{
  "n_layer": 12,
  "d_model": 128,
  "n_head": 2,
  "n_kv_head": 2,
  "head_dim": 64,
  "d_mlp": 512,
  "vocab_size": 1807,
  "activation": "xielu",
  "norm": "rmsnorm",
  "norm_place": "post",
  "norm_eps": 1e-06,
  "positions": "rope",
  "rope_base": 1020.0,
  "rope_fraction": 0.5,
  "qk_norm": false,
  "attn_scale": 0.125,
  "bias": "none",
  "tie_embeddings": true,
  "parallel_block": false,
  "extras": ["some layers without attention", "local attention windows", "value residuals", "capped logits"],
  "init": "uniform",
  "init_std_qkv": 0.0943,
  "init_std_o": 0.0192,
  "init_std_up": 0.0943,
  "init_std_down": 0.00962,
  "optimizer": "adamw",
  "lr": 0.000608,
  "beta1": 0.95,
  "beta2": 0.95,
  "weight_decay": 0.31,
  "lr_head": 0.0126,
  "warmup_steps": 406,
  "schedule": "wsd",
  "decay_fraction": 0.715,
  "decay_shape": "linear",
  "final_lr_fraction": 0.0,
  "batch_tokens": [8192, 16384, 24576],
  "seq_len": 1024,
  "doc_mask": true,
  "train_tokens": 102900000,
  "steps": 6675,
  "dataset": "wikipedia_en"
}
Each number is 500 + 50 x the weight over its row's rms, rounded and kept within 0 to 999. Layers, rows and columns count from 0. Numbers have three digits each. The size before them is the row's rms in percent of the matrix's.

# up: layer 4 MLP up, 512x128, rms 0.0688, rows 233-285, columns 0-127
# down: layer 4 MLP down (transposed), 512x128, rms 0.0399, rows 233-284, columns 0-127
up233 103:436538532471513401474550515456457450478385501540429477488504532480574467466482448499577450485478593473478493566548623490550589581458539547478505530515475525511540428581499425505452530467506428495475462523480521458387494403439477519487493583619450526575503476485551423503521416534422601560525452512568564468503406551538561531475544448577532497485528470440412537548470509476507552530496
down233 101:623494480504506555581470446513525502509533478514478522471640488442354510514586520491449435582459541553515519427503503466557569532435453546548526535532526611503431500514585520479496536462456363537514389492509465583499496502544519478467496549412498448511502480461431470528495439476488477564464464492412441571502472506562489561502418506562558516562458535603485534503493559469570553485420
up234 109:452541455475513451496358512547491452536522495451507518410485503446529499434460501506612479511496482636545532467532499608442497515470568450506487530486495496479531462581485521511554528430444575507474514483528517608509464419492499493491452600517507470453544484442419514551455437503492519551579522492471419454585466505429579579570433457482643583593462534550494587542534474556506493469461
down234 117:460418497515523539508585531559538521537486536477593496520539559512485550471459524546389468486478415523560536531515413519474544467571485436573464495482520495536525523458516535519598488559469542567570529530476464596547529490511432514469489514524414482575475583588560459489588466528461511569606598444507444386510530585530523486532534518500401577475497488459434463418539490623470435547453
up235 101:462441429492573547457438463517584600470548478504541555490417498458561505567508514470488480557556497461541491495460557504550410480459508475454543507488601503559580434539493420496429553526581541562516496425443551533488510498494570548503525565516516601553426465510465453558438486444539485431495430467467443458578616570468530564454441410418493542502500568452596495545538468496496456573583
down235 107:571573535454485457462462454424505427524492369484541473484539581557533490466532465553522581365463462422495511364557467420475408609547443417468446510524445533485565538518417461520497458460446439465528499501520521499566459444501572526511565474452469526503508384491458452496431500456484466488526420518530440594424497515557487512498570552519481532550474525542458511556478510449573523489576
up236 095:495433525588471502568387458491469456466451589486467501485555457496526460489500564397481581573483520508518546455599400488590568580608468556471471494524469512464430449532534550496592471512570438489465494494531569467453545491404492536522546462455492565569482500437499542459585542512427536552543542481551458484489539406508537439555594529424481418501519516519419422444464500457510490576543
down236 105:428545494515426586402530549502532511491469549508554460455381556521551505476468474524484478574549474425521567585495423481570555470457463555459515459532477488620487463495514445478516454482547548413437587504518504530608494467489435532452490542526404379495587465528565499442604475594474421400564578521512517508463533552559497508538475536563502511504558489456533478522584495449542454525462
up237 103:434493525509535497486466520541425528534421511503549422519520551405573514545536543572533415540549468545527524483545460422441555548556600521577510492525572461465454497511431525581391440499378528526424571618524567533491564595537561521524481500540550567493528442475456557521467528508428460508477516472566481580447481486447516579502505432449498522554536421526612532471485523513415477447463
down237 099:426407468475539491522510432516493500547475499491434506480459505462557456429392561462515476409524496525516458508528579538433526495439433459548477539523437521544477451388517563529489452485539464429328474572558493568490563514517439445554509459498523426477608535527405541482502552516485517479526439474552560439385563474519517469555528423481505533454555455411542384494475518565487445495463
up238 095:489524429576463427491459461595565426479394507501431479553382534493507462502541543418470564562492537470440512464467509396532591600574522491538424470430499554554532445559485570514521501547547504566482565413445482499529463433408486526553516537591560482564487427460456453544552505483568541454550463520435537498563491585491445551476513498526503565619551455543534462520515477484510534506446
down238 090:515513504552606394520582508578537476534504554491543432411515540479499467468603484408587422493491537529599579466464577551534465484501520490502525469501465516418522463404586453482532501558523483451416510415582446475505521494498451498470574465506427560485472564531480538547518488524469413396468433404418535450510541493511425442447469549542468470403548547479507467580507539544570521532497
up239 104:526522453529495568539515501517526487463459492576556472553449425539473462444496509530539577480443447467513566552501453582599518548552466456449547484467486413474598509520552450594520521504548590506539560469543460557395575529392493575516464516439525481430436473485471587527564466570412561490509467585500464506465528556503569506460466557475453597427410458584422589477528490519497492546435
down239 102:496506630619464574459439555441516483566481540561547545584547476495504597455445528506443546496556525557534480461525523525473442443468570514547507488449475550571481515445442467481502457518442498534441505446450495511477515598477515610436476474470501507608437534504505444522470464441554521468474481531565461411584432455422554368489511551500549536494468440501369497523399495576506490517464
up240 102:477531559489533518479487607400414496490519509476491516562462366451570579534501490594458537450522421508521576425541483514512550462522552541492427422501538461596450570494507545471517427546526560587450444480512525493476565545420501581478370500545576542387532422606566459499546552488532423457483432485512476514459534456480473461452484463495545483451525531481558494511478506536431442563534
down240 102:454516499506519516461399460465574443530501474547529477430582593486426451505469501442533507478502438513455479464508458549562517562506491448452542558501450490482510540526515459406498536419533549485560413465473533516507514571547586434482512425495507447486406539511461547550481554506595502343424457465572516503487572491522565564460518567501449539514451482407565450504419651422439532449497
up241 098:495439546580431530560560528504454504504480583489532508469416574413555522457517482501536400419464587501568564528473589502624505504465481491469438447480529468570433438511470524508489544510482456497490471623467513439589519526564552483500549513435484551514465510548440455474511537523529503572480466550482427394493425508531521492506615545465518569437466431480576465453532524397535502591407
down241 107:563496456468407469465489447578540520450533554433457547491489489478491439476482476568532475392582480484404539520590398463524489467587565504466494495502523519409540495534570449538502443462517520410543546578441529532485526490448540503530435478447413510519556446478557547536469460500537452498522401379608462516520481561485535506551516513571430491477467485435453503422398515432489439428390
up242 094:431434395487444502450468443512441586467494459514529405471484488438496468529496466496486534481568600519554528542526514531436538471567600449529432446479552487482582554531434529524452549498555552524481472584405557503479552493441556547529540450431517576482533426469425486433432536481459559481555521484476450537519503518457567536460517541466504398614457429528419549600496504591574480550432
down242 097:457439564462506446418476426510553535481475566493448486500434528558562426533485541409476522440479541489568502561664549504496439510530490498504487422445419530475496483582499568563534526565418527445444437558548507546449502576476512471455580474364487459495549438439485485462393530556497495549503447444536465537472582515445426462467511467545582499512475469519527613569502544516519582527520
up243 110:510458438651540443577512488481551504424552597564504445516461452463484435442598434480505543502570530438460539578535524487553465542594516558500599546553515460510457445528450555559576475538441566550536528496551442569546467450584437470449431592506403509486585442465456500456516448481472533583513505533523485523551548488501571476534463529544484491440488489414475460453552572492505489553576
down243 106:567546590432483488508477548408477476481527480502415536426476490533442522523356520427501492484483492568486485547533465554513423486605524481470589498400531483492599520488457521491481477477576476563501585540501507574494539498458478535431460538516536602537512492514559537569441489481482531567583519523484440564487374469419456556433435619518553552443529536623465541464473489520541527533528
up244 100:457561483466510584557475447550436613541523475515396494473503517534572455543471467401579457441445543573513481400472465557431414485482459522439513576421556455471541510500451469557528464445556551491492539489506516455410513492437559510480503586528505494485543544451550519432444518457486445522528584536532379448419519529548559507514570455472536557466559549549558603456575515439483421549516
down244 106:473503525457509524474431570518478457482444492573443541481474472569505487518583485575497435503532454505580353456595484546505462565430500379440501501594440589513603561491537504484531494578482478486497564516552594572467375448484461377478451492450445532455524506516482451589452494472532560570523530449548529592460478502474417440545472566527517474482488425483511473464509582479485510508517
up245 098:461572476593528447450437537587534570473426509507452471554575527467510551522567456539453567511502525463497478577496390437531572444451464521467561489575570442543478411486516511361472479494470438567514589555496607543558542458480483449452449421409446579452421493505458453480552526499508495569474472534569426565502463492488471508538505476456476532456487354474499526477544522480551447488480
down245 098:485527600412500445545369534432450473433477534432464507537501501619489438548418575452498530519432490541523493493597572492466470524484519349537529489490542480513510507448522560517543469459535421489509497570587517441530594448528590543505478456391517485501446464581467496535540485446479510416476488476556520488569553596454462519509488582528445505478476490474560620483501585553478462518490
up246 098:511455398410491503548557587533532553572487487610531532433562500412485519573511482532467478547542526495526511616483536496493492497537555474507510416550454523538530564475427428420509559562431456428474623599580534560453424453441470553533581527570457467517478504496513477479501496599480520516494426491562539476563570428549464570502502457440550420471466531392526478494550520556510471477511
down246 092:562484505501483483439544553497473529680500518528547425489519399502463556508522588470418553428495524498585580494499486491563492483448538454453407514416525549493507503434544470477498562549533567443444571472541509581508563516466491530505468443414552540569472584478548536510504470546503465557576512467530508492458618615494484477566450503473556460454546525591433387468573532503475500545462
up247 105:482547424434484524542520555472425530582422437499545445525477582445492426522530472455555454445511497479423490566539477563433553471464504453472544456510464474619545447453544523550532407465471512546499461525494508501543455484462395566536464436565474491486460524502498517370502563588486557521497586467593436516561444537501466499485466434572432526596456561472503512452509452550453459640436
down247 100:528542564480504510547453499467531487501448606562478455538500512550534475475437540424468502470521600526560509448473425412506506470594469504486490381490544540510544532513519426451615373458493528498496600380440556496469552439497580539479446482481529454539528479468519555442527457490435501479498456458567408446584469471463460494580541485384487527498416573482452399494492496477603484485511
up248 099:421559554542544495533474577487514541559477447593578555425534559419593559506434496572581510528532516497498463463484470527520467477440503462514410562521542550536599574600492436491465537553555522542458527498471554443509440430552506455481495440599462578481468479477544494475598451476446504390463544539506386532512467558478549528523489428572532569529523486479583584528598524475492471539548
down248 100:481490524494495496529451429531472475644446434500531535393605422458556488510609476481477437495573469519565416460522441534535521568445485431479455435504482469542495537503450558557512461598520498515401505521449557501543529487551530436477474617517469545510411488536490539506493437542453459370548475559369546407527557558541537554463475536562443456519565502547499480481525517553508509494454
up249 097:492510499519513506496433541462501511495487533501431464433579539541593486476455524488506497548459492463447404444528461577546490469449518553557481407596503446613470408468512503564443430493498451447531541543503528484420477564522495585534605545550524622510442483503431471534539535477384580469536469438535500562591474455531483563510506554524581451541459529574493467554566545388466582508442
down249 099:511510470571548392525535561437529495472517497446469433619504452522505481530574523498562403509592476499525481390480529519482517551515486499361480531511500403469482595444487575462511488519470414493433481461402462482507483500428478491562510456452521564444546429497520540509464510560451482511440507478536527528489520428432514415484423449428498602607461532457570587452434480521437575509563
up250 101:550601459474508544480470441621519549532492546574475482550438527416541547455541502582604461464553468478479439522561564556428437528459510417400557466570557487583520354463524453507559512468477531489473489516417467458528473465504524480589539481455508516541485534570439535490535495444482603559497492517463436456599467516499494440513569451488484489551445529509560512505465601477409419455507
down250 100:518565509486533431384449468504584479556551463471552524470555510491498469416434489496521521522553505518500573518406548427524514497428548474545564558461575625466532545577542507571462415424616516445570508465515532447509466468497524573435556458477442370523567467517507529504573588467482539493463557501560444531478474473469521509441507549464501491549521375451494410600515548462526475516456
up251 107:507516525449432515516608530462543462503544482460554529471470539531459474544480451535528595549562610443463414478468429553527548565499410440515470440388524467461519617472535477435506545536530510539500577416544532484528515537458539427534533584465465478465442549427530513445531489533461482508510410504427450473436533569526590577527491465437478442456609571455538552541520521575437492579441
down251 111:477515518555552509545353519525494476510482478454412452461517517600483536511497504567434488417524456474509607578464542520519458521477475541625509509525474518424583508485586555577457463491535442477537439484559443474494518556448535568577512436480439479445509476600497485499497541459459543551481510524506516427482522499559425419520450615591527449575512595454397544498481482520445554405485
up252 104:471455530591463528521463398517511590509513571587449483574550571570467406509492434564533560493475446585438484540523539572503534495468445548576418455459519421550487463461506503592609427460398482466480444462436517553468437471519475564557508527529429512540513409469460533531502494522503551486538535563552500565628495570519490565592512467518524555451546535505541445497589516553516530453510
down252 097:492567470432435489488572478463509452545474439461465534471634485459511530553483506444388526555455628519435512485517526475467472459539564610452490521471485449414533509503485550496466536497561442607451486478549447402491490546463502488513444490445535474409573525476439421465573487454558474476465559545485462475512497480454605509455516541571493516653514463385481466497537553569467553464454
up253 103:365494422432451572416410529508419586450393501449504498501457446430490593506495471478461476457547467462472536548449415469520538494492501547542451485478558510475463432491480564449481521465546456552553516540471493535548513478477511456516523505517513517491397445477446397572565611604456452416563464524581505491480541453466556427467444488533512526528505427388550511482483450540560541580455
down253 104:515495551511498564441527545515482476474496637547508576516444567486505456398399545550504501486494517470546436576480454589503572495506520463480602535419538453517539510452496546530486511425463533510550483561532536563532486590391539630545487485541513398524553370503529551495520513399500491472579532486422519450532565507468540581549490524568498493540495532503456545420459587533565470506435
up254 104:560495525426463553478533503528415568483569483476448480470450476520500486509421404460384464525435602525434532570461559403521452554646513534437443487460453492454428507560401475526393463507424518502507585543459428449567483555451470431492494591497461528477491460459494463491523537443501502533483462502544449445486520489471537503466573494568510529602513548507533587498461497487586401504558
down254 106:486552553454504481540489499614444423353467569476463493538462492497556511468476478476463574496483593561424567554471556430456524588449474460472449553561496446529469531470515529514454594465617485445482501433491457451362504552462531577434427570440519445428512538502473509534534459474503413483463561492424489425515503490528529451536419457434463479523506590494429551485502496492467547509409
up255 094:355527502419561505477457440528534462578579503473486487451537531508535484563447453562516376528430535477513438573495570487438508507476527591467421601465473400437446550555479442466563417500477495530452452435495478576512454517424534467557495561506533557520503555476432563456472459578465475536468466561412578431505475504466513529458533546582518532422524515415454454524471586479472504478557
down255 093:465484433551485623494478529469517401572502510387533454514479482532401438495460480456513535435480434593502557458551449576449468458578579537525590498498474485512512573492528503524536529467534339442500518530458433540369471423475496413502504467532608484576549557490483509502546548470571538504479474483576427498519502464508483581586446594517484499475434457477519505466539496478499471530423
up256 099:487504425508506521409510455593550448608560497475621470474535548505565520548505490544508493467545468505434513524514499577476498477540433497501577495560563387514436436523543515574501519477568480552441472472446561456521478567526540463476530420415450545526564551524553498502493405535525544460447509588537564487536445481413599490439550446432475412519513586460439481578629503494459433514510
down256 100:576493517520547523456466468470411553569598549523485587520481473428541470469443608514420550508365575585631498438478520479550533463509550489508495559467499518438469559517446489535522508498542442537483583475496434523504493444532632443457483462385481525442479485523528531487600546516531435538501347460543500453445614483513521539507507520508496525494453503425471523519492492559471495564540
up257 102:504550523538430602455514443545491450411571540508551417466416436527445538500487503539488480521545519500445613581418518544533497465531515531488477519469507419471517465432580526457519538409453459585503494521557488498446477500503489429440485603548486445437474440489580572401463481514458538568524480526590497478632556409438535463549566534498559553482455485524529583507499517467500591566431
down257 099:505537550466452607426471579454531502404396511494442537485443540536600470518494485487435511516537490530551359374596482477468579501523499562588510412435551513520526439483465504438423452547438476496471447515433500567553556445521404487444468527473481520510541553476561546506480472548575506441512473499477547582411477579491486465569542544429492613554519480494494462436513494482557487500482
up258 098:446523516587552570522514555542495511480546585572500506470496448563426548573442482589503468570398555424518586518531549564573541478516547481471496466491540505533551575520413445500512469459505501487520551540411519575438463563554472542481590566559581490538531550532528449426560528559448425544540510449539455529455529534550459513586424438483433498488485432587501453519510460421479476601586
down258 102:517519566525530472586605454395460525484512560460495531469538468465409418474458540532542480477534503503437548685469437579419479572489559490474457509575447539408548507478516524540476509493486495471510471419524466429564532509494525573504590562414459517449524489436466516471472510479577449499447472468461500514573505524542516494469424450501600499537463498549438564564493531617475587584535
up259 095:476540549489515455506578468488462479528500476472395419383474511523592465486527460449445518448547469440457587466528499574556505548486497546493511554561477471539496587488416403455570544425451522451547462543483519521418478501501595574476449465472573521456541511427582514512482477591487578537512410550406465542488582450440526522457458532616578390560446533532560454481486525484481506478467
down259 094:532550492468593492479413557377410557470443547473490568520524492492474519500467490459565474513511478476529429387534447436474399506575524551522549506509468481549436577445496536478450523493519448490495553565475627621551579401442407509466428544470491486511462512649496516528525537501462529600440470521560590479437522494425490481523526490534439568513446480513536548494541538478559496522509
up260 104:529520529588444419461540594484474497524535529533431620534474521432554505534408494499516446540513521386491519500473481534614593482460451623485530504467438583445548540485416502514454483478474485516547565460493534549522453509514563470545495435489539540504500544548509529592449408543562523506580549500499544572494593454521568595526483513445583429453488522496588428577499411439497530482486
down260 099:564473504570412556552553489466518492633479543477461422409490473425521509544544573428530551549455379502577506485494456429450498541488479484518469421558568492522543538442440531557367481482480462416438560587542496482486487462607457485467468429504557446518429471577496477430513520520478544519507521439499534517538471558492447576468441521396495457398519439547482476492450417510522518553511
up261 097:485552561541506534512544604588417474520454522489521481528453515477461416522476466521467504552505401486535531586604433579464544501565515501576450528410506462564534433460500495477421457425478568524560468516392544406411540516495476568551484548531588446433510481416530481569460435619562491496463528499564509489476522490465551493471434487561451531457389428531497438459541486452518562546487
down261 093:529554517531522530540448439456504455460487516516480545496506473465485529497525539450519499428456338505498556498492562511554455483489443481577481547528517465523503479425536495542535486475559503343538584555630536527516569532467520498474473563442488505497374475318480534425513542526532443481477511543578555412504526530508560506451438516489592503479544521488511475568507523459404386569495
up262 102:529538510553517473538513423489495574601441491451494518609477496458471532393414489443466544489480539525485547505419415492493459434474551540432494496395552464563575448542517477437534557465444493573510520508490524441582532461494504428482589571553586528502475570589511499443541585567546498456583535550441534433605500463516510442534493434541556547467498536547598435508520540463543510599528
down262 100:465416512483572491490518443493545404502512388486509467540464514338520532528501429608451495602427477498503483479518473518513533500505508512517515423525427485409517494491511448527381528507500503491529440464455412437495486514512411470442485585523484516574569477498558428425525537556491579502516454485456552595521537576566454582404554475596501533462553434482534504536481493457449565432561
up263 104:470453509542487540438395537522412457522497478479459412524504512423453548533449530583525562520496527481599440561527556482482468500442555477484453417478547453549445528494463562542393538518400547538586517582558452476543513475619542500472465467448474595525458450475524487509456555526491583534589488615491409597496510531498509527497557553500428489432563548513586429536498488485437553435488
down263 101:522485479482611463528567538527531546609507478516432471511557607572528512471525527463504476365544543439475524432571517469564549510477545433503453602443495506554535560512530487530466594521528436503415470500518447523536542451520401465434533508530488540545545547385533402450489432558497486598483495511484576476509410519609523430427451449515470453451505446478538462489433528486541427507553
up264 103:443516483486400486504383461500466568514530475470411474568498563518542499412539451475539480603434450466523480490557573549557545402488554420548419520549493434487482526550556466465458516512450553552486523477607573474482427496544485487477442548567384457460479513605456482457422445493498624462478601490468553516559520430511551537499450449517518441489510545471568556526559529427528543486533
down264 099:523568467320420445483574551465529435424479586576573616605544554426420450501516510484589529476494515480544465496546526560451484484506502491437483478508558523487470523522437513420541477487508516497439471497434552511526470569595427427515490540484555525426560464488510469539449460484464543539616569469503504544481454535463572537450445582542473584533518517475468481458495509511534443428421
up265 088:542494541489518496525531548527444495525413594498435500462502482456515558556438513519550476455460499453588538456535491479491480528439486567514589514567448515450523534570582451551525443515350498573591625515551474473501482472428533512479610479603429494549485392533534512515554450530483454584448409438375552432505570429483560500545512509441591527532515486502514550563491495510493502508517
down265 086:551437435466521446499555476470497592507528512509512540502376437492542556565545549501466461533621535478495488504540555537517478539451492533504544385486496612510375531448460525422570491504550465491453536506499531569496528503525516524503374425462494488482420399522484493379512472584496516433445544474510618562456581546509432440528497504559487514386526456491464531532501521485574417515508
up266 106:495551451491501465470502568445509593465493476410491547539384541485462543476405431519592520433548499504449475539483500486565573498557598454515473474511533516464435616538469441459556514507585569498559480449397516506536493504465545454565469519563503540484544507479467532499540526447474420508557480567532470504529552471408582526571443464574489491542508510496520612544611417394537582486428
down266 112:530526453438511444467494492555530531536446482576461585501494535538537432529526441476525470535537318471476441484530486473521423551442564428527489464594517522636526543552462482440476540451504509533513503523542390518518502474475481428506407552473469485497391611532502495446449483597567551509543579475523465507456565503518533431461542581475569473490521593498459588496529518441524505592556
up267 097:428456562532575530585527462553536511503544531526499442469465449549489526452531495507495452485531575486502492426433475446554522478509500482520440565422552451515515483470428451450468551497488441487587434527625535466521567537471480488546478463632475568523514450536431458384469464524459634483618543431539498528543583420554562550502490549509526424474548563469481543539479623458470465561473
down267 102:610422501444558478388531557573523425500619444526474434533433534494474450467526522450530466542476436423476528561567533533397553530557552435532520554471482513499525521482564520464544485476471476556536487418492447540577498538496408485600535463452480437504520443511578514484508563481444499434521470522430536486476488627537540484473583490384527483464460569516420457479466465540478615549473
up268 103:433444599535490526514412604452457556446538560532526541411437443432535555529496444435468496498478510558583398527548515522539599485550397555493531544491461484493507568516468546408536454477442470509442473545444476488488473540436482475540552494451406500568546445492466511532577420563526430425505533587495453429491459403475537598509439517504538529486453487499506548423430548453474548534430
down268 099:557481483477458513580529477502438516475462493536512607480456595425433486485385552412419464503490419540464482513542470463468401560448529536516559509550407417448446437480495478511485441482632459464503476402489521474487565483613542459591442561516561476483483527486478526454469571524526556450373485523508511538501588528387492443493424483484563517496553495573556547481518493504472479554470
up269 105:465482435439532496527460437439562527509528472568480408483535487555507577494545504601490600565486529517500467454527506474553422511545465527547532501545549406473557594452546442520563490525605501536450539507500536540444500590455353530491434457451521486407467543501535394535521471512550538564562504490440536469447442480471459579561554545561508473489556525438493467449430559614490420557466
down269 106:390447586476522561488466529495485599442430426436523461515486531552469489537520495470481420507547549484456444463483478527483557534498536565515679584591491428503515452546504506403540383478526523535505440566450445584519534528529487491472431464456480419510540455485436479431557452547438485405539566519494477519502435522486540516513524555492537512567595520459463521383474527544513456411480
up270 091:558499527545572491562449474610542478565391478612456429491508484362444563487505534422431474531472507522480507463434543516474496485536417511414464533527539499467523471551515488508547522519574459455466544426556602577463491515416549472566434510526512466560420594455482598472511562517515492559455457505595523483476533437475552459392475543462439499469551501582451511483533515480537589564503
down270 096:498538555541477455491531535531482597446562594529559581570459532579491558475434557485474426538566582499534452477527586505532556451436567584507396490434514501423499519524522486548534606554487589447438558575521510519530576491485563445461465421451497428494492503555461475544488547473512492548492540453467561573430427553433478421476440390498490544530539525566504466606515512584526501497503
up271 089:444509440529472507490456490455592533545505559559404447513456531508543522533445482458541463526511569622439544447513506499481612505506554597535539453542544366514567503507586418479491511426504503450407535519579623457434436507474497432534536517423442479497511523507523547418540493437497557522556469480524577502448403508500463476466552473489483563483472512514499437402587418490449549524571
down271 094:543493507478608481590512514438461368437406465558512490502480457454519558488492581415472521613438536555503429455536498394621454506484459429521533524555397531447483482484545461421523499527519579501500442449471511529515563572482475454494440456408487495502528489477510476540554507505499502466484425480419540469481465541413560495534525499482467568591451556588458468605566512531441468426487
up272 095:520513533478585510478461455514416525579482453517476409472459453523582618463465424576570449460408585439428615421538533440578450523521448537458437448514517478455465573601575560532467420448478497447508458425465478485538414513440547529553482464561461518508542480494428513543450586504524429474521473483552459505463519506497432527491504386522517406533507411501534565458508547506497495485489
down272 102:582487574554445367475544474508475515513405463497416450494530483550456527512554447528497546499484541520411430459457478532425526545492497567471429507403377458485536575469493545517490576521459471540558501584585563473445601518337441504500537473538395468446432419531504510521529456569469450556468520494509513481481524520493476470518467433538541511602454534536534509467470444459521542588505
up273 102:564521515535558439544484550424536545476513435496499481489442591454532563447457570596512552542429506513440467531588572572565556545519453444567508538438633434463478505469505472525461506526462572504600512540514516593450519422575370446480488563478442427545502584511455496532494429487496573497529454548528517429540558457455531589475498426504548397437486518518510486508594506526463489503504
down273 100:501530517480417567511504473587463398484419475552524506550408462561504499467405481531510546493521498474474464548443443384493462495554539434499574426519536538500566599566450551518529464546573509471500579414487486521468428436405539466465505594511570347443511493430513494535499462609483404464473564475442477513504490466490503565563462424445522556564550504539530469489466497478447467445464
up274 093:542526452552512524527554485485475533513490458496388496486505475472575556475547492540511440484509400472408562538559533445537489458477533613538521511469490464511550542576517415570432502491528467620532550462580585591478508461478561415462456593472440470509466392441478537477506517425520472468427533563588371469474494476435564553447449529587579510422484430481493485445438461480493488480479
down274 093:511477534461482464536492536531597483560527454496505486569379531568585509549405546577430461555603451489488448610553460508465477475506642471640475406453547516457565470478459438461545548524519395459487500546546567511569535471477458460456506403437528457550510482565504460462465481535513451403490540454509494491488426491472537502482535540429503474489570453496471392501501526480489551437477
up275 098:491473528557574427524463442527495449513459468525488392596555515460442482417571409546612466533494475454501544469496355499481594500464421470487541571456585404453503510491423500486502468505562555546469526466411493496463548474539500469502565522423462476539529460519501414431578479467470461401565433495525555480528544432501543561586516524519583479551426457500487465530534439471575445480545
down275 101:591473540429544526496544446467408515475459417576513600526508535525488562450480487435480577558514563525547501482523445440551501602516505440496490486493520432436479606487494599577490534522577520575406559462484523438613453569366466490472458435498495473483554459518442541501455462551453522456475528365461549473495501517495509520516502534509530620496551520574534528473519480608555526525527
up276 089:536476465445478503498481412458511518438492524526505524584461477574465525584518493464516426537481400553479565581508544520502543567600429517504500464496456511555418531540616509539523440419494575518521460486578544495501450478552613565478504590445618526468483399417484419566470517459574518512468470555538567446427498504542519577491574540453557516571501497525475508534481487493379465582477
down276 087:531529407512496512532518515513447536524375493435462446493586549544437540514407473441509518520543439513500474467509458527514402481509519418491511567556526623444552518415437385502555486539495527539503517477658603510497483467465525535452498435498467530476417480530472550584456518446456413538450513490484520440606569537586453408492473502558509463533577476544547489471517440480499498567568
up277 097:452552439454476474543532483528609446538458579452514509489511471556529533464398475590491489515514481526526461604493462536518519487489430589539506504499563498515561568487477448468484505558492604460568481537592446467555365477606575531449577538488489529404581497509488441552477527579528594489555503445445474437493450529485538609398510554487505457490490529448492495529504551412384520492513
down277 100:468516474415491563500551494497523562520576567592592544521460555530470446520489521469527486517625404394531554576506542487515517478475563485525498504461522627477457551602436499530596511506435517590518531538557473591527552499481486499459570559567502455492485493502428521552541524545533516547499550402429446560478465529518452490555531533481571527586517394555482555403464563556566478525456
up278 107:427526568430504532486504499489567508477561496560427466526418521539564565540503390485538509522586537433462479510521536382486515507461532533451545449554521515495429504448584588484462470584450547518591469532510470561431430495489492504497540541512509449458441546545435608483394503565503513475584477620555548542500580442507510597409539407563427438492463452535515484458507491423495523475473
down278 108:504521573551421442407515506582504528564448555533414522521459533525482489443481539446473515528499525410489497542455549522568614490531492502525514502505471533522526539522494519457517431536558533521550433438376532472544407406529474512575506493425428482550494458525549428465520539498465566545571542502550537590452520520460445473476536454548511629459667500456463493570556448619529521490518
up279 098:485466533558473510509603510527412429557488456480391553434450449493531523510388508548457524505444563543400470556491564470583522620524456444491484442480482462452467591482460508493400528572500555565461507459490539518410565571523452563496514533560505539440584439483437567554536496544535545536472506503539581448448419527545504552490474570463489502537571454545496488636539481494500482503583
down279 095:581531464535457527545412488428457494570545493500448512527577546517612410398481504549544513479595453439449464512473549498518479553501646460493505594471588568563519493440467575533522543482542494549493428590562478543485557467483513579501458458426475468431541532462540463561506495415450489540460485523558489474439510436544523501338426506418503491517523471535521455427518542502501451553499
up280 101:468529473461563527504463606461462453533502530619458491450497437462544544440524502605476440474408425498518590530445621542488473481569491471448511508452585479491452433497510440474426488618540496529544453414490510455463484517480467467555501461440550428436571524521413429564538504498450456516539501500539553477466553466501457550466558532409550479432514563425560529439530425534507602518418
down280 095:443558461395562488547557437497511540508492421483494481432520547608508473548488564423506377522557508428462525383488449462524496492371561486520466487494498495484475452521526583472398493500467460523520467467551536463458560470516581476542542402499505485463476515482473592538462541534408555553495612574514577623541486436527483405471475501473489515511549487484534489457507584452535453402529
up281 097:425531476526571537516555505428446578482499517420533478480627510451489586428571451472543520627563489445526474555448470598484424578495475564524532463558534529495506552550528508522581435531469529590580460464478488546380524519557503549441501504475585445541486542614435554477489457506460447505460548498526540488554527484505522559452547529560545517493528428455541447444520433528513416588448
down281 101:514491490468457486463485501493501459493401527420574476520456628581465541345526557500510439555518523475455531573466492470575502569484491457487431478578481427489464473496470485487439521507479469501500613524514564437557451488431517511497485441522512447524532484507529442548476517470413431500556395487462569555408465500519492636463520600470515448580536606551432507504389462538518557464522
up282 101:505417502532499459495557505456492487487382434452483468445484535498470443521514537466450467542493515492481534556491542552446558540610451432532602472432501481539539460569506503487545443419573546452542457460540557581505514544561541535558403517518546563579476536531517415463588515559472517461427525434415383517546549560512507456561523530566564411560422605471560564507548535501493454548557
down282 096:569479547517478489534402497569542443311456504461457465484391459533476562428517402515473475537473500390464485617488476502532551461484463494423566550520543483486546435407544403451452464505508593497496492458544536485476473476517520501472574456468581435503486397382492483483564474511472509536497419481490579498460532531488421506486524571430520475482461522545458566471516491551523566435530
up283 110:514567507536538517400611425422495458458368452505477463531485443479556459522588456575544468426548524458479563592498585445540444596539461544537485576518525467536427435489496527526439442454475476521580506478551461477434402565460586487543501463547462459468547478548545478527566476477507518574560553575499467489484517543550514467495602505571443495564428511519465536454457494505565416523425
down283 110:585436499530446444344362458508539516560538546482529475539520579460467460508527538483472494519391460415513472476439465525486539482434507522567487556408521503549498567509484523507465411465437423595465509477455406468444593424456544507464518508504434487469511509491445443458453583546484461462521424464503421517464475465565498546548493539520572564572431587469508598503524581489465461501501
up284 102:491476539505546546583490556432506458411506567649406456454527461485523453387487472559526563552483500499458491501538593502480561520425549556503522541447479487445453504505535486527490482502480551504459568588529503415475432558400480486548474542498568385441427475529518453508505497593547549467482535541540450538517519460479558504463594482519454522431483482520578568400428477571533396524579
down284 106:477477504500489421519449504552506534516504503463515467423536473564465498574483499533471525505459481491422452393470536552435400554614443536444500631499502495376532502530513521507565534461503408436596518413399439510448410446532598433445490436444450605513485497441469525464471484577580463479450561518476529463494589513491522454570510469488559462507446578535446516532459466464509471434529
up285 100:452494535574399583475548538564592492530529498444446567481537529491594553487584506581469549441527564528574449445503484552507556482504553529458437482447477505477455555532476430455466494486509585471560465565526612487492487461459581443566450510562591482516460548473562539438440452461377527532553537560451521542527494384523460433494561448578476533402535524562491509539574479498458442531524